{"num_hidden_layers": 11, "hidden_size": 512, "num_attention_heads": 8, "num_key_value_heads": 8, "head_dim": 64, "intermediate_size": 2048, "vocab_size": 32000, "hidden_act": "squared_relu", "norm": "rmsnorm", "norm_place": "pre", "norm_eps": 1e-05, "positions": "rope", "rope_theta": 82400.0, "rope_fraction": 1.0, "qk_norm": true, "attn_scale": 0.134, "bias": "none", "tie_word_embeddings": "early", "parallel_block": false, "extras": ["some layers without attention", "local attention windows", "gated attention", "exclusive self-attention", "value embeddings", "a smear gate", "an embedding shortcut", "learned residual scales", "skips across layers", "capped logits"], "init": "trunc", "init_std_qkv": 0.0199, "init_std_o": 0.00423, "init_std_up": 0.0199, "init_std_down": 0.00423, "optimizer": "adam_variant", "learning_rate": 0.000589, "lr_mult_o": 0.8, "beta1": 0.9, "lr_head": 0.00939, "warmup_steps": 310, "schedule": "wsd", "decay_fraction": 0.375, "decay_shape": "linear", "final_lr_fraction": 0.0, "batch_tokens": [32768, 65536, 131072], "max_seq_len": 1024, "doc_mask": true, "train_tokens": 738100000, "max_steps": 11849, "dataset": "wikipedia_en"}
Each number is 500 + 50 x the weight over its row's rms, rounded and kept within 0 to 999. Layers, rows and columns count from 0. Numbers have three digits each. The size before them is the row's rms in percent of the matrix's.

# q: layer 3 attention query, 512x512, rms 0.0444, rows 0-26, columns 256-511
# k: layer 3 attention key, 512x512, rms 0.0439, rows 0-26, columns 256-511
q0 053:521576528459542450518494511511527435583488489478495484543479566499565423500564577524391536513487503430496557421562528406496502485470495461453477489496499466503507428437540542602391504522520417594499466509533523381408537448498445453477527511454480452493397525465505482501465465475506462432474534474550579532534517539569544526514523489523517541463480441488532527473477475502457382475513485504464634454494511519439569576515555492436445466489569537448466468525544591505505557492602465485490490472382552501506437454578527519546484530529600560570579473517464537480456502446464527465515467520508541376512512470511487496503525539442599566522596478476517540517493517466399506555623509585431510538550499500581575569570511507568518485515434569544566519555497521521482457465490593
k0 055:512472480570490497487476453521478554453483484496525507441545391526459595534423434516613487451519472553498437533461423597503508533534506566572542520477548487536520582583440464427610459452503562464491480522506495596558440554546554500476471480533530537532590540483488506472547578433508563548504494493485442495496477445461505466480500450508487458529517581511484486530546544594504639572479462442546407523495526459572400455439447473567524557542466482563534544494437428455544465554340517557513523508611449478459575526442463458461541453525485416461475483505533515519507519525513479518485556475454484573505459484482544517507469452585434438460481443480539463488502500517582494482381530467565475430504525518441488432493516468475472535503560440488456500452508513474497503474583441
q1 052:523509551624413494460480546532483555462454483506498457432480493470505389536405524446480473455521476525520368474486575485448486532481467491475493485588562540500474439492486480479505466430515500543513494481479597602479532508531468455506513435422536495583540421418508425471495504490503482580507496482579526407590475528449559605503442461500508436513497463436439544465457482488511425489493406452472557468412502491479527343469515476538587429469572403505469500537460507441561415455577456512497450510525524454535431519447571460540570504575423575448518520487576543534461475440540528507492631514499502490516507581523503505541486592511531539522501550474455541559473511457517486544415551543520519525545450483447456463486484503458523464497551492427398545489401505517518585571493481
k1 047:480532411420566482533534455488520442496559531493494554548533507540480614479563463558517542529502567511488627479513384549550523486522531524562510521400438460523519577533541567481495507571502496462502441524527387408521476477520493535496512563564458480420516579542463609504505512445452539442523498508441501593413512484549461421471568537532481525478521497547562441519568508548530617502477554537515438495621489500551463695515508518487399569545459588455513514469529474541444560543448564520506563489473499527461580482498426513443434495475579393550474494490418496459495557515440463450472410485469502516523471423483498480450516429479504494455560442539527467437513486534500521459584493463470478461531546518564593486486518486553483553500409531583599475515575492481470430428533559
q2 054:481600457570493523559567565623517471523492509432438589379492378424596520457578464462547505507493505457515471478461476510550460518379509519512482451530564587461549481501545556466453467470483524447520500581496523464550544571516504411477508544571459523430460510549369534529507458497497492452455491504468515501474405581446417564489531418490566506469503536482500528537506590515463481486493515451498585477465426534532433467513469544469499468511391509473536504539537529505440560455587473507497453499431505530510591539626466509464540511515553560515455495473495509509528526492490416583411548571543502456491435511416468527455469502511501597511565496550499492620433570578475512550486497535424465507478482507471608457545507501510515578503433430517467529335517476506521485473506527
k2 048:566381574489511512478444438385503518475511478566566433632491635580424506558438519550478491480495462542491528494549547519480551469605510477496532535450470389532435517501424472511534522518523510579460527433505474547422458424485530529531494448461556463576544492446599454470506504489515519543545510482535494506546570444531560444500490593529413489535487459550466450448492431501534521502508483545518425526525565477481575544479530476535511538487587515530461488456474448485562452559380532471494529474568535477492406461388507508503453524525471474475573504536534499488453461505522617421589430434440526570517551478580540467540545507486503391512429498450491526354585427443505514444523544465571524492511491486512398554507466507539466445497533570468545497650492512508481496528505466
q3 051:513474514486513340506485514484468524479496526509571519560453585505419460437576407511581494500581481466507530503482605528506488507411559501579534454494648612536490464463455491470469491413518371522440466468476484457451444529513487437526446485502496455406486440448527547496477498465565483371514468541506559405457439469458508507507487478543498392566490558495471500523546394534522478483538413508500645477462594419488479492474518503539499491520612562595517455492485490516482507499470544537506451493520440513405589502600409518464505470596414476475532550559504550493426456496525533406350411463543460568454547478438513435566530464495455550597533491473461573532428416544545608535510643455550507491511532493526435533515596509487475497519490431508525466539456395524495478558492548
k3 050:540532487558486623485497467535570449520453510494426482461536413522596542556450564487427535468438483529500476482508368513488526488604423504462503546541386353500506580555514530506527493572467597483517523529550542539514533458553501543422516501498525519612526583524485484487489548486407549612446520471510485592585555539515541485478500504490490566438486429506509493436486619539462510545478525450525348478518379571547507509485486493523491532518443453405482543501530460440539486526519454495496524514475571520573470514407562473510498513444597493536495455426501489495576549506479507576597565466455567440568418511530496540410461566511528468396481457515528417488539573423489439437512403549464506471485485464479586452533436476507530522498518567507453540452561618484481464398544426
q4 050:530554435521474451367443603498554519483439446478473419474496557560416498499483503524435560522478465447501482521537554459461530543458419372487490509471529482548498470496493488398426513543532485561478578483473523554379508398536521611447418417598458416514518420423459574366522460469444572481486551469465470426446523556497453525532482495520511493537630438520623558511372429479511455482478536443412470461526429543455617465474474541541453506543496491448463496528485533501586544438545552492449567594537483471518599497515467482579531496532483464607553471464474402475564491472510542472566536522547508493538447554503492537443515455519488500484442454508618493512484527449503430493389529537502538495558539455521563530509523486450531560492514456501526424488497540499497430463466587
k4 049:502491582539547547583533408523478510541537559486529584515499451455593540495500480511559431450522497572514483414468416533523504457559565608549513498529505527511481557513476494604534442456457487471519470506521497487584479576487472385505590556425560597501520640570510446616492596496551438495530447512551550590597501473501556452479493477523452484492373611481388446476639566574489582519539428551547574559478561468561362540477529472491575518506538509555552501479540448479444437584447472529541429391463487548447443486472544533440487502489530489439474469519489622529426506488458500541409496460452527495479504434492498437516471520492505499488590470500413490501508527513476536542565494486504495472465480533500476473576480492558491439498469532503482554518499483530501513487510435
q5 052:434378493554456436470461522547526541547481554498399555496487527511577534496456499525483476490499530447469429477514492430523443484484456576480446493628470498496511445431505531600492520381443556596544558490544458546475459591485484459517582470545467500429542606577475559526510484492470528451446529487528485498517496472503500481510491543500455642518411414425522507498511385513512442473458482541493657576497484570531441490505544482469532490463410564550503481459360538501460490455508433532472502459509616494568474466471600506525630477521416532512500558588404415478448597476521403503538548430504579532509525490511539515522497582514475591574540456511491493529526478479546505641496527448452523571583475512548464515534405494626480535494480543491505492474362550527541527442444581
k5 046:531599504428503557531541530470482452458508462538635435520473500450397432489558483460511513488489494530517581568502519535467566476475517373517553506389498515463500517548503482362492504629543431385456462508437517470531573422503516551523446548458491479531441375483549424493475503531538464528556434526484501492485525528524500521479509456471514386471555556564518496506514606457515544506507521490524340422485524436440565485520495506519469498478546477442485508560646504498509515562499595442559510542449384502456482500535414525474383507466554460529468464420616564530540409522479583562459468594515375500510495532497485492496489433495517399394484559479466504483488486538472491352501526555524497459413519507480528469466596528418494455513525456508532493526626486497461487583558457
q6 049:395490444486544365478522465436483453543503536455461401458429528603531535506472452552484500579486471633432493421470539488532492467531460503321508439520523517453492517442552621498412441598518552418434469466507484472556432387494397602484412511490525436568381549464456458479459532484407470478509526499486568494508430546512548510561496449459502507506486499510510475530546514523480502488480544359527499576538517486491483488511534433475512493432489559442472505543464505485572604439594512523482556490454500519489455477516514495492455536540599517525548532490429462434581497453517545556527539392502466499415543468419564539325503502521391538517474462563461436581477407491476415398529537530440494531524474491566506549552470509372510512479517519427486533551480514553592514438485569
k6 050:565461526488419617551467513505490534421502466553548571503565501381477440458539576429501516470523503368549516597529530527453493529481535483617486553518432526552508442499451419492570560418472439519591556517486517547460591586466578431563585500486446564430597434554537564530537440530569482502527480539515439499486558471477435513468501558506512540502529457503489524490463487386544462505518521610466559444464496527483574499524497562524533504522523465551524483479521518511387369513482510447509454500500546499560546552455475576520490479454378517493439450507565519582460460590490449459485466559524473519595458546621467477664514497455554491498507607426538545477569491576494556600477450445525500481449533503447473479411516507602498503523521488568514451458516492429433512588448429
q7 051:379480493472489471548489500525555560402488456533506460477516460521423464470492455435520502498499412465472480581495487538435454509516520525545506481473482488460522494477476462495500470536536538465583487566574518567383459405493435564406516407418437538538416452519378457517533523501571471606540423484535536522575462476536604465561426365457470624482513507478521468517473537535441524520509519522434507546467473565480500442531524387427559422515517493464491486513441471478488498480509469471498445473471560572588472530469398478543481458539460482489516475423513463455495407469474605553559544546485584523522529526499504515426453472576444573490517478612566576497538556503581600478507513493497472474531554497532478473507558500485488478543491487485483522554389479545382454533490546
k7 052:625540563560521521455523475508491440592484521486537545523498488529626531540497536595465499490526520516523535384521458506582522506493490492472494543554516447622489536525536560507517489468457478558389473500456494454600485568565567391558485556545573464498588554425535505477473538407433556410479577495497488491460522537492458538459535587578506370549510471503479524473550481544528486514507414480552535452534526440556453572440479568559497571502504548556504520509564474502540559538482523533501523500552408485402546480530586481450551534483575491528482482548473589557475621480502424444444453457514434453513466469492488477532538518436578442537545471379489440506474503483402464558490510530498526494503447492486559508541470471516541560455520536506499458423625529473594469452529454
q8 053:549608528569511553574440541443504458559481511530426478524577513428442433463475494556599544508503524468465527411554477494510542510403439489526498528529546503540491514445533527520485479381483376484486505472537532474464528449502404522453498458574549394387496450439537399450428499461600440609550439460450538512482518558514500437490486565401539579531524500529487517480415455490474413542447440584480564410557522429465605439541510424555519587436378467557546503536600516513567601463532445486532489457419516507512528456514532504539525486403463532531589469455502539550484470519506544569444591616508526402519486526452481550478537416575476475471413528483370482553597566565489629482482498609546489462533435450543505511560491512463539474468336481573528472552525482508475436541569499
k8 067:397402463367457480471545489498500535417516516499534519488446527499517519510543541405428487531495546528527488602467577469462489477572530460405503465459432541439471434497475493454505564635486586459549501503456446505576513544431561546578507525455397639557466434553512560588539441611455515428469546519505461498459455421480458569519516476540486460474493459465510465523538488409559512415503601496506463573450451550475512522534508591428463407481519520465475471476417551532419413489546558452458496527519504498521424512480495542484460516523469520481384536503488437431552460527485461500550443457506427606495536518545514494583477562446518506539478608509585512413416359498520371496522502350501498570428516538475433510430483536547470473513621536440506490442415488496507599537400479
q9 048:496513555610469524575464588533546469467559474509539443522448418462506462467486521475500480493428445482501458509536504486483538428544486449498493514390427467511563507577513454562584513520569526512543497583537589533492538400460474524492550555489528483589476516459573593567479530486524537601420524524499555507472411601438507480514469458487605498499439553475532459550487589524561464526490526538537493516544473605601493423432459498547503528530536552501516429406421464506504537431506531444494505466595526458535494453405538472443463498462393486482449484395495530543458496551463563540521602465497524499459453481683457420460456539629501465498540528555413518543513472558486520495516467537533460489489440458434435528514393515641509388467543576550480531483440422490447531541494483
k9 043:522483423415503466398519395464456534528485503455463588481550597534490626501493470500466516518564483511506532471497487518500482537445570574483504489599590552462462494426495521464426468510439518494466538429475442462500453596541484471476494463490472527408546510533418430454540466475474470401535471456482471476500599361532516559516521546533384525520593428559467524444490427483440544498525482442516517496509534365408473590557544491483555490524523479517462534581597556525491486578526507557494466511413531568455523561590445517535522520517606528519551499621525472525572497470525417435556374511475454501540516545348531560550478459362484510488459444452597478446478464445499458515521578472433547514517526501556542485498580481365466624542450414438489445484523532499533489466536514
q10 046:532455546444557515548439549446499541486477473477533589435484447501456503443573493545542512504500477484449514411507496551560505519512518571556521503389487612607641518494474458410535495408515514446480547499503574603604550562505498405492531621494509534458511482520509506593459460515498481460552536600515450481546410521484531484474499457422450512468443501537485457521476493530521434509501496495534505579429436426483429510480652534562518528508501519526510548505616471487441549441476482467491473489543463484562540457571502508470342481536493514391511519481465514488464427572395467586510500448478424571484470549502495603441594546530430488556532578438430514416467505566474421498469423519461468493446500502501500453517461506548519446444545538533536510482554423503457439558599534
k10 042:495558459573472541438541441572503502487506477511446430508471524535528529549424544515426512477475483509570413590512483476464481492487504440461486554594576410420402537488499510612430490579456522574520416511506513441402498429506531533438428391525500477533477575414463496421515543438549543574475486401507543505441579531490523525555491516599521513559542488462558539452475589519445607493509528476512507395523620611571518478502350440480522462495566471459498470504409513514559504536508540550506512503468597489372484585429483474538643513504535488617538447516539500537513548438543498416452444490469604440546500500520511411495411461446560503451497415551596466575536519426493590471493580545546549473567449465489460507509532478467468540556431459499475493507467602494500529442403490
q11 055:468543500585478456419669449534540435420566451531579411417446574520571555532421478417599463466377382488463502445512437531531553552542548541525521484469545550518506514539482476526538444586495506593487505484556571488517506444480487551555533514459444581485434548465401510474501522501431485421448621492531500543517595471507524561513518537457613493478437527519556517525432456509400513421466437407479421400579522520514447450481388500479592440396407534447505537471575492486570476524515587481485534520528542472522559535441473512486436572523499551467469425513467541559502361507579486497497567497527478526482456493417550550459462493456564447562490545467580454517482598489488507519538521561528525509435465434463510479451399513510495471509543454506479515499553483528474580524531516
k11 056:564480515489549498560327516491490563569393534475444562584564389486484446518554483628416506508605567534519509509489480532484483486513452492502467538510485406538541546502516535499496479430545519453479453536487476524476459529551471406416502511501562436530555565508597496482507519396546528565542368503483518480519445504511518431502482484566420481514590518501460509452569542550561499588540525545519567609426482475560497551492600472545445566624615486547508512500451468507479553521477410550511480450507454539467492474549537415496595431525522434523571523471537483486457686457459544528483470484461549480503537478529501443497500519531462542419558373537429483469493460503506529501473556493454480457587553521525504539573572454489521562495456550508508517500514558478498401442513477
q12 041:481406508381570475550440564470532445481529386473502492438445488533480498417539538565555442541450527425435467409510498538512439505624505557497499473442488521537583480502518453449557539478541478459563500448469557488518555459511482413480455522471498472465440474436613521556521529485442502527589592524469434483593343508447521513564581495450466454445482470551523450595490569473536490531517492491519496522457469517469437476474551536510522563555516565445464526421530470542429535348494543510509510496544522468477494507486516429538565497563424516469475495410547517460536517518318588553507440429518472520433515471517568448442506575550508472514515496498484500479538438565432526468405413541497459546551547447459507546441421482551513439434594509467543453554491426518513455550494565
k12 038:536528514553498604495519432472472582479550485518499483549564469495538594526521513480381524513518464536549460514550474505504555512434550523522450572535521520469462601468499528526420466481456492571443449530536523561490464542453522442430496479498521535557548549477356468484490455466562530431463459488528523470444610530470521552449402427576482580594516516485512592396449529548419559544550507452513553445575572517573505540488460430559531424496529450519487488558474519455486520538427489526497452545483578561460558550551439549464437518480612466558524455582511526600488486458519389415498463556448472460616481604538476523511610427428516518476513466492569502524518527446536496527543591511468549434426414495504443429543544488441499573575417443483481530422469553460455515465539469
q13 050:543448562548500521505518458491433399490498491544517479439523424498519483526496417493462510533543508545494427528488553609466501556469458434525526525460567480555481464495475487504547507500588520480516536469468508545498472524519493467500387604518472436388472499556424622556476591498527458501516497450461567501452582433441539524523461401502536533435424489492384488528398434482536497473443544426517544487488501399456564555514544499507489566487408495504497500487438478518531484531582554566529439489406539501386447428548447431488552534464591476543462573482586479418467552473585507482459615445470570505497529518475517467459380522549470476434419517462521450518384577500423467481472430528607552475555505520514506543492486506543465420540488471471489540539589537565439493507592537
k13 051:470533425488576423508485530541561593530539479425516504553489522574489540509480553547533472436428470473490536462506417435517495479560514600551491463508490491547536587523525499539489491491504521543491460479527544455465483455525469512481580434475534496623512581464580368417509467455439521476468515547523460505596419549569526492512531568496457469499570520524593506504618548574423506555575452543491455507480459612560396455467454520550505468539584517446510539480514481455515529464463462500468549521614432524560578575460553514475461472610419495413531438471415552588517509483462488541566435578519480521480458426460532469525551488516566559535554418536482538491617434527507549505532548511395468488485532446473535495548507462493577593432517535534506524485456469437552458465477419
q14 043:520560507672441462441538482508523511520483631533508499490544495539492498560448464465463529496535536590562574558466513481455615541359493376429498476505541472474422451459477521487416451502480509583426544556462466524415439517483559568534497514530498515509511449517487503485508520510558473474404434469537580458451638531501461514421436503528530503524463471400455553452500369503512531440483482496506524493501557435551542496527466465439499457461505451565522495558415550495551471618498456497491487463429495518465540424480516512478489540490564492458564562646468485497463504435623451406486598525563540512555508500509505535567486450457492513536471485484507540508459544458559503538573520405551577477509449573496473486584536520474502510547385445511526562488471563503546474434511459
k14 039:429485429424513451520483525523510446500440501503483563505459531429433400513515490471582494484455509458463501497484494462496416473590455528546555448501468451498524490581538506534577581541498510399586507430480453425531530472517458603518535494509494482460508509567597502481524482552456477569518499522443495577525413425618514426545588599436507448452540535569473427568558484453551464508496475520464426514482411549417556451497520561442492544502436556454484490437578481546485474501594497457498570470526392475566404529486546507515527496497416550512415515372461443502527476565549554615510512518488505506425528428438461453518407529581527459498526515513457502480520477561469458534471467474473410572535608496518579575438474494526505487471560553520496437546543469545494553558427533
q15 049:572448532480476535485551589474495442561525500483464508452485535502606545475477499506469517546501551523509408480497417480509638445411479503447557476635480624502501486430452492483558439345542519472529554564509519560514553556461470458515592563470514519549455444525495488505472495469442604545472503445502428441485525545400539466510428511496467590532472548461485430551524501467497481526496473477563449588511473512431441514498515453399484489480522439546518493478498547488452507538392442504494493453391534479561527386486548534552518415435505500476486569504549520384575595431519464427500485536475436511458520545556450570494581513453438497430573547416387519520479550425467477451565497468536493516537422468472454467575527501445517404476524522462476459484462489521457462502530555
k15 045:434527526514453552514478445536520544397438542572516478509501483440376464516538528432524535484494467461520606567548607508447459530517536456516420546399521407435452466527525536481411517646426481570436430456476465459491474441528571553503423412561443505449567504467443523488513481564571428484544535581536555535448464459551450553457591453560496498565524448521510606450480492504467513473472548508458553400537538481559617552532457516524539449504464511563497440518500519496501492534557559468506517494569525502471473537513416555473512567520531515544520448535422417636505360547467508518497522431512509471587476500490480467529467465514526472594485535547604449490507447570540541584441554453492505531472484561504512546425489518508451593562420459548540500485536481485525562518430466
q16 049:520516454516453494470524508555475483515500521547531530466471510546406555497432458438418509465482500527539566490528419465392525492326490431479507492503543562406448474598475553390465455448470505619522580500495470597476500528509556465453453496497536513557608425413434500438470407503475555485457492511535512521451520521554521506474473491512434496540535493470569512450472431498459465546546473497525482517474523473518437540478510490515556459415420438499495506475403498539620506515432462520478486531460459547442578527483527492540481517496546623554560533518384481512475448476426442407561493511497499525486505529576418565524436568477497479591455586488528520466488674509487537574566607412429440442511521549509370496450568496613481555503504513497518490411515561488510451413495427
k16 051:460483584477480547537534478465533482444509543519503445532513513413548414523570530486558518575529532466459532568424539518551552480546518503429488485483484451518494435388537531600414527528488484403485457503474477460559543521436473527608551419521414557419428503584549544563498488630573491573508463505490502493502493475440406501463541514489517595539494485542412525518509474443569527442429548510457532463568491527464638445586491520401452458498476522613519456559544555468405493561544528456519508440501529468595426455534448553503465450450465483496375494522560443495547459537536504587472514487534510453580458496478469499536557432486468457494491545483518494511475388499549400485491495481606522604473450528527571522494492536364494452513498466472527512570459450559470531591403555
q17 041:497396528367519536529440566487523449458532387474535459419471508482473510444543562545562498488471522531436425432551502549533382447617537568549516499490459542484610529542506471393543499458466496447545502443533599512558530537507469465467486517449523497537500477400504469544463479466447582492605553509485475430550362473445560474538573432482467529487489526596539449571492646482513417551548455482545475540479455489446418521454532499572499488513500502492456499426619455523388539379451526487495520565556520469538456569540499507503553455507508548489474429426517512526451511513324522522508435430511453525420470490502515507460534551552460464504535506483452471466548485518477502441391479558471394526521522462504443512399454470503486463446544507484478456495512426530468515553456534
k17 041:552561511536517590524543417477449549502520462503472494501493437555520568477464472521388491522501442481546480522550512523492569514419518520487416583488522547486451549480481532553435482499480456632430455553512499547456465496482584367453477450537510562526498498436413553460506504472547512489476489478531460523486569569429477570478421417590505509580491459434555577419462503560455566511491548486528582457545608524586488569479429467554549454506521480562515479553418512470558502538411550551483458501457548558403593536504429486502512530517579455538595490573514534526557478477447437437499461522455501465613508598566503529449554484409516516479483484502576486506525519466498559519548546537501560449414438458488487447540550495500462579549466458482547527431485564453479466440582478
q18 039:539548453621457440479538445494499521506487618500471554533540437536498429528438429491446512516551487540577619529445503464467545564453465451459463467534586487536367467471537555529439524536576544516491504499464488484458409468498535616505512490550484494494561515530509511469478511509519454523427448500521557572470612493588474527446409562471585464548487473403434596405510366513515580464462525508527532425511581439582600446559499475531542497490494472498589471578444589494642454595547459491490460465481503536458551422454579521495466571501446471486528580548502522469498508525636488482538613527524556530556512502486527477577433459496473496503448444530545488570469509433562485454594453501511583504526475566529507538595487514501522564553494527536496558465475625471556515461585488
k18 037:487487488508529412485444547549524461508497543511566526539465591465443439562533511448584514454439494474463493509460499486494447493571468472503595444505458408487561478527474432474593495500487479439563549471489413409508564512524426568546504572492503441487502537593584455511521493532475475524526514513515515490515411431569524444520602593448473438396536501542481406569547526478556468485506433502439393585442371555454514478480538521395483527518490540461429531448565453556471478479560449494515622492502412428562422472515539488507540464481452545462427524466466459501459522501543564539496532488544516538394520415442458491499486531580513526549547532459416504473463491589489457549483496431472428499600545468504571564453513493522489434425516561531448464628541412554510481530424495
q19 051:448595477451377446452568539564488431499390470511495479492550460484513546491481486471466469484549544506513504518547428504470566478405484495468518521443568515542529503460460526536454475484507495547536524541497521532462440555537618488485569466454451615541495495499471535455483466518516519460417488429521481468487534582466529518491494486572476571553546517469596512570436458498438469476507515541584505440526485436492396498499437515443421506457493463510522502482501547567463472626511526513486488408406539600521522474468430548482468491523563510507576510541458568475579445397526422455432432507447476451606476517466506527545418494411477500453567446513598518425518512393523507586576610446569535477394511538450491383539600510424534536508552422506531479443542513485505490456456513
k19 054:512409501485550561528478474458467512442528592550481483539463560454445436476501506472464526575492487510480529589475599502500529521489509462422469468539455460427448388510533513490440561509467487507470551457424474491545570495420479588608461489518482462445497417536518489548453459599559517525558531536476473473472487436526406501436544549505514542520464449523395521428496502491570534500445565505372511508526515494508687500576565469474559494439431515577536424544487526464500501497496482441501485491522494418548466477537563538523503515435425565532413552486469413457479505629497574513552575474564492503464523507527446528498550449512434484584386608481440472543481471553546463440432474459524472591526450518555440667424440537512486461495444550455487505546451460545513558568472468
q20 056:522532508545459508551573500549480540492479492559481383509495588561517640510461531476477524498518471539535480483524579518540518454545531625458554553415483552527544461496483524502418415470448499558525500540511546606403535543527504534509519501445487501538381602516383524510429498518534528473490458488522479475473513491404504467492483471517535585600488391456540548475446475506443481500524477481434503467543469533457542590516384550476427503502471490522492495473428508389391567580523522512490449486483561543615516544613508530491471556437595541568544511525426523561487490554401480484482537476470539425459491488472476604482495452491474561488441455406551510436493568472477529457499598512553494452431366545459505456456512508510493544506457447501487524414480463523468529437439482
k20 054:451458481439478532461505493461513445510446554530463517504519434408491357481548474443532492543508535448464612570474489464455563553434510417450438485515534495386442434485540507514489575557462497486509497464499446414599496474424574502572452439543467538431567381485528517532495414620579503544475558527496513521449499556536426564450526553521449549535518563546475481602475436449547499488456560569501485504469591460509587434505623457485532495407450506591523448507523516552533410516529482434515538507500441525465431468473482542540530471477432556461481507470535405437571481493537525518483485491546432551613507519587527469511517458484455378567506620507441444486532486527503442508524510429523537607475536494511471583466474559452503432526506571491588486541485529478532512568461521
q21 041:561463558413526583499493572454477510456545358510549470483469600494497579516522602519522532520448550485450366474507514556525445473581506564488535489497387479543639528523442449479501435417428517492518527501529564512602602508538504457472561499449523469497449473466494493502491524474448574492584523517486465439549442482446544474506573413561472526441472516564534432510502623539501460569511479489464554502530458546460454538484509549526505501520488483544442495431555477478389604382417530507536495515553501443589496545566476504526552453504584520471441441473504474539477546525371521546508429495523462447438468501472443531416551506544507490484510477443468508504522505547477463501372521505474395488498461482530474489457503440446466505416488489468485430509474396548445535522419485
k21 040:449463510514485544583531416475462525465519503518480458440503402576534584394476488504436452513578494518537505515580528483508545496458552522490416575466546601493482505447558583565433536513479462532498442519499568628417442534419520435498462485469461565505495500418373532502472475477570527462485511513510488514462507573421496573507439434523495600596462384433547574439445489460469505479526567493522572490525564493550495599525470467556481433487499543479519466576425530453491529488497547504468436562496615580477574562503444488485444560475561438579522467521510543549527452531433411463491462502442530494562515578551553530493548488442493511492428521528516488474507499440464562432579540552534547500412446473448437422491453538530551524596473455477535525402456552447450511461550499
q22 045:514452543400458578487524608491475537500621354490508510482460600434493549536539617450506500514514522475481439447467541561538485446508516550526597535462384495503554530495461439462533434402500511527505505515494533512591571498506452458457475528453536486494490426429491501473476456504418571420536568512513497409480402455524565448489589397579416600485516484594562457541462521469514460553539469475469638503546472514444506491506574487506529536531475461555418477389499440510394569404452496479537538530608556446581447530553508598549524446548526539486486468461508440495525550566370513549491437391547474469463513489513475518433533521460475478556577547474468533512462441525426455471459523497448429513541500467537453468489490455434466477449462478452506439521427444551508516533393511
k22 046:502442585521575553584478447413542524447429498538464434449559444516557519381461466541482492511550455492524529513571510471515559515464528469511426550501534594492500469461499504540439543509435504540489467521565583509464478503467559431507447476456454592457528529466442470547451502562586487454460528508505467535499492607286430643517382447523479538589502472478582534502424534493502492518501577513543464497547569507533436559530474506510468499433488559477563471543439521474502508460524539517478412540501554598450530531500427432544500553462606493549517467510469493530536510465498460468529522494439487504527478586483539546492562499488531449483431526522489472420555489456487569470542500551526520490440434467515453501511479561529509467537462472484542561437463532424388500487567443
q23 066:502552424470469439460498528530494482546544540482599583545441484570463513509510516459406489537472558507511507515462451511461409524598442498589512462510439426540482530513534542449559497557535514405495499455416413530496489492528505555535548536551519466527504495519550550476553501440429471550535463530488537501545530450676562433521567544421539427371434520487459479454540530455594511456504492430509495572433458447522498488448540469510562457589614530488526546511540457548561448501489482457495553524457447465512501530463593472412480546534419473471501515494533572474489427519527511556478484521511514461527477436558508437529452531490499578500537451522491481587467590593541462499421466516458517516535514482395569462449510480464509553486544538484494497519562526518474463479508575
k23 045:507488552524599518584412485441525517483564444454449456474535524522544539481490515558637548404563503490491472405522491438495492447457515393491563545515565582495528535493472379561590532471527497537517480533551589451457527523500440505431489567440508481369594470487523472523539492556515510423492523523521465496477419494408450543550383416534476474511517501523520504538516494498365469552582449524544517472592537561463391517547423480549484536497425477450406524437486518500497554360503531577513504532489541469436501473486452522613543465499505467527439475479505437535475586491547545492596503499499506551387522584445473468491583550520555494433453508542522603527516433439445547499564401521498477409558501482630452528643473489571466452447477422537468557476434478497573537529581398
q24 051:474443468411378371494530444523474530502509538478433548546509536542481451580559482556501449511508523496558644524560573440480566533459543554374507512505469529541417454434581554480429507526488576509497362428484529541494470440500539560551440436514487510437367488509577508493511469451473449550452405486484459498433494409501556426489511479508515505621556453509500567401640512491474498448420534509480549493504436443481493554498498463527509479493460440525521532525501569467518467495513543436531516478497484480526539577497565500466515604449448537560498540514502568521600506573444450502446564480478532532607497448545534432528389479423521569549471530529485511496496400461440595510546520348577572529506556503540483510458410516454533506514541570493517495483515526509521509485512565
k24 056:479559471602561476396403538544547488495457514523537435542458461401516464492510508409514537476476482481495405430451481523451429485521478375543527439562542504537536522484476458416546501471522482486497634559406450403463536525561420502504506556512502491553588535591428434484511530560482495516487527468497489495524502568492480425467440548432542476484470540449430471556483468530587424500531495451543402517482479515481557413507528539459480519470555522431464456521510452527474508522599432513493497522539444464555485414539525461536447438471509490463448494479448427416482449431621566506580499465525484490463552520441492572480547501599443411478554467418577529438514565558607343539535515607550459464546491573536525494560510501542440491493466528518467478568506449549558441491520461
q25 064:562485574471444667573608512477434519536498480566451548472511518568509516540403485510457533543536540591506488549495442521570537538471494574483505513405466428409515482536482504582518463501488441572506479525623501549528461502429525475499554489499512521539383375396566583475426477484534565491531555538506527553460491501530459571533567471623499524466504488515553507537455524491423629522470495567364579454513499483586520538519477507459529516546400498599540467479436512496539489506432534552492467470407535560458464572470399602529551493495571563516576513527454409553420555580449493462473465569482465506456457477519533459580439507444511547547460585505426447562489521441431591471441549406439511512456461416516487510449604513436508467480498420500531498440488513500426583547451518
k25 064:421438404383440364415507478516513494452540515489475468554472566463473483518561525489530472530486544454513592514496640429449536515449541533383491513480506587571442452436564532396443502497466578482529434452383497523533547480512529573546445471485456515408464456546445469505511441552504422521429418507456405431474493501460506449418457524443510531570524449470486527424574446414540427460453578455548459478518453510379539504521508516479459459382474479467496513501454535455418506485552503410510508501556476448580508501513564471477435555430444522531426522468510554459610477536495448554502503459536467532565527498493486534487494451470448470506475572481503533418552437517484452512546525415609501598468505545527463541422386524496503497509516543472492459528501489477533524517471483
q26 045:596517544509406586553526392558483520456544445541418484558454452473550443446517527494480499512497475555525475465528540489490587541541508569431458533507493508531491490553531473537574590513473518440642443449553568567500474498417507456444474490508442509522384491368572593444417473537537498444548440573460457555431543406482440524525425465543450544552460500518497457552546585487441480461465547573441483439495507504422562605523423513514506467543516522538510487531488488454507566506571564524530540601429554538473473504515427540531522484402429548544510487498545493566458504534453508470506505547400488483563487493558472476480460434448581425514457494561574565508516517418438524523518527456466507531477435468500472483464430509451494496508589437444557410558549557497521461485509453
k26 062:529512502517591464535451528451515538521566513481548533499511488549528521506516515503486454450438479479487497496507488554488417507486468471623439486495504519554502595563464489508464442494534557525439437526498498468556473453590493473435507477523571487525543603481429518494589552425437528538468494516544566505581500540535691492504523465500498495475486588560591505468466538557482535549509478341541504575462501529541321493442532422494495481550614508516508549503546477401513517480437483531503484490531430485460540502449550421539574522620570432478551478498532592554476580397458487470447494481515537446498504488506502567462508555503512590474577426517479500562470512516488557524466472539442474420499586498541505443522494446547547565469442522496500544455514484475465479440577504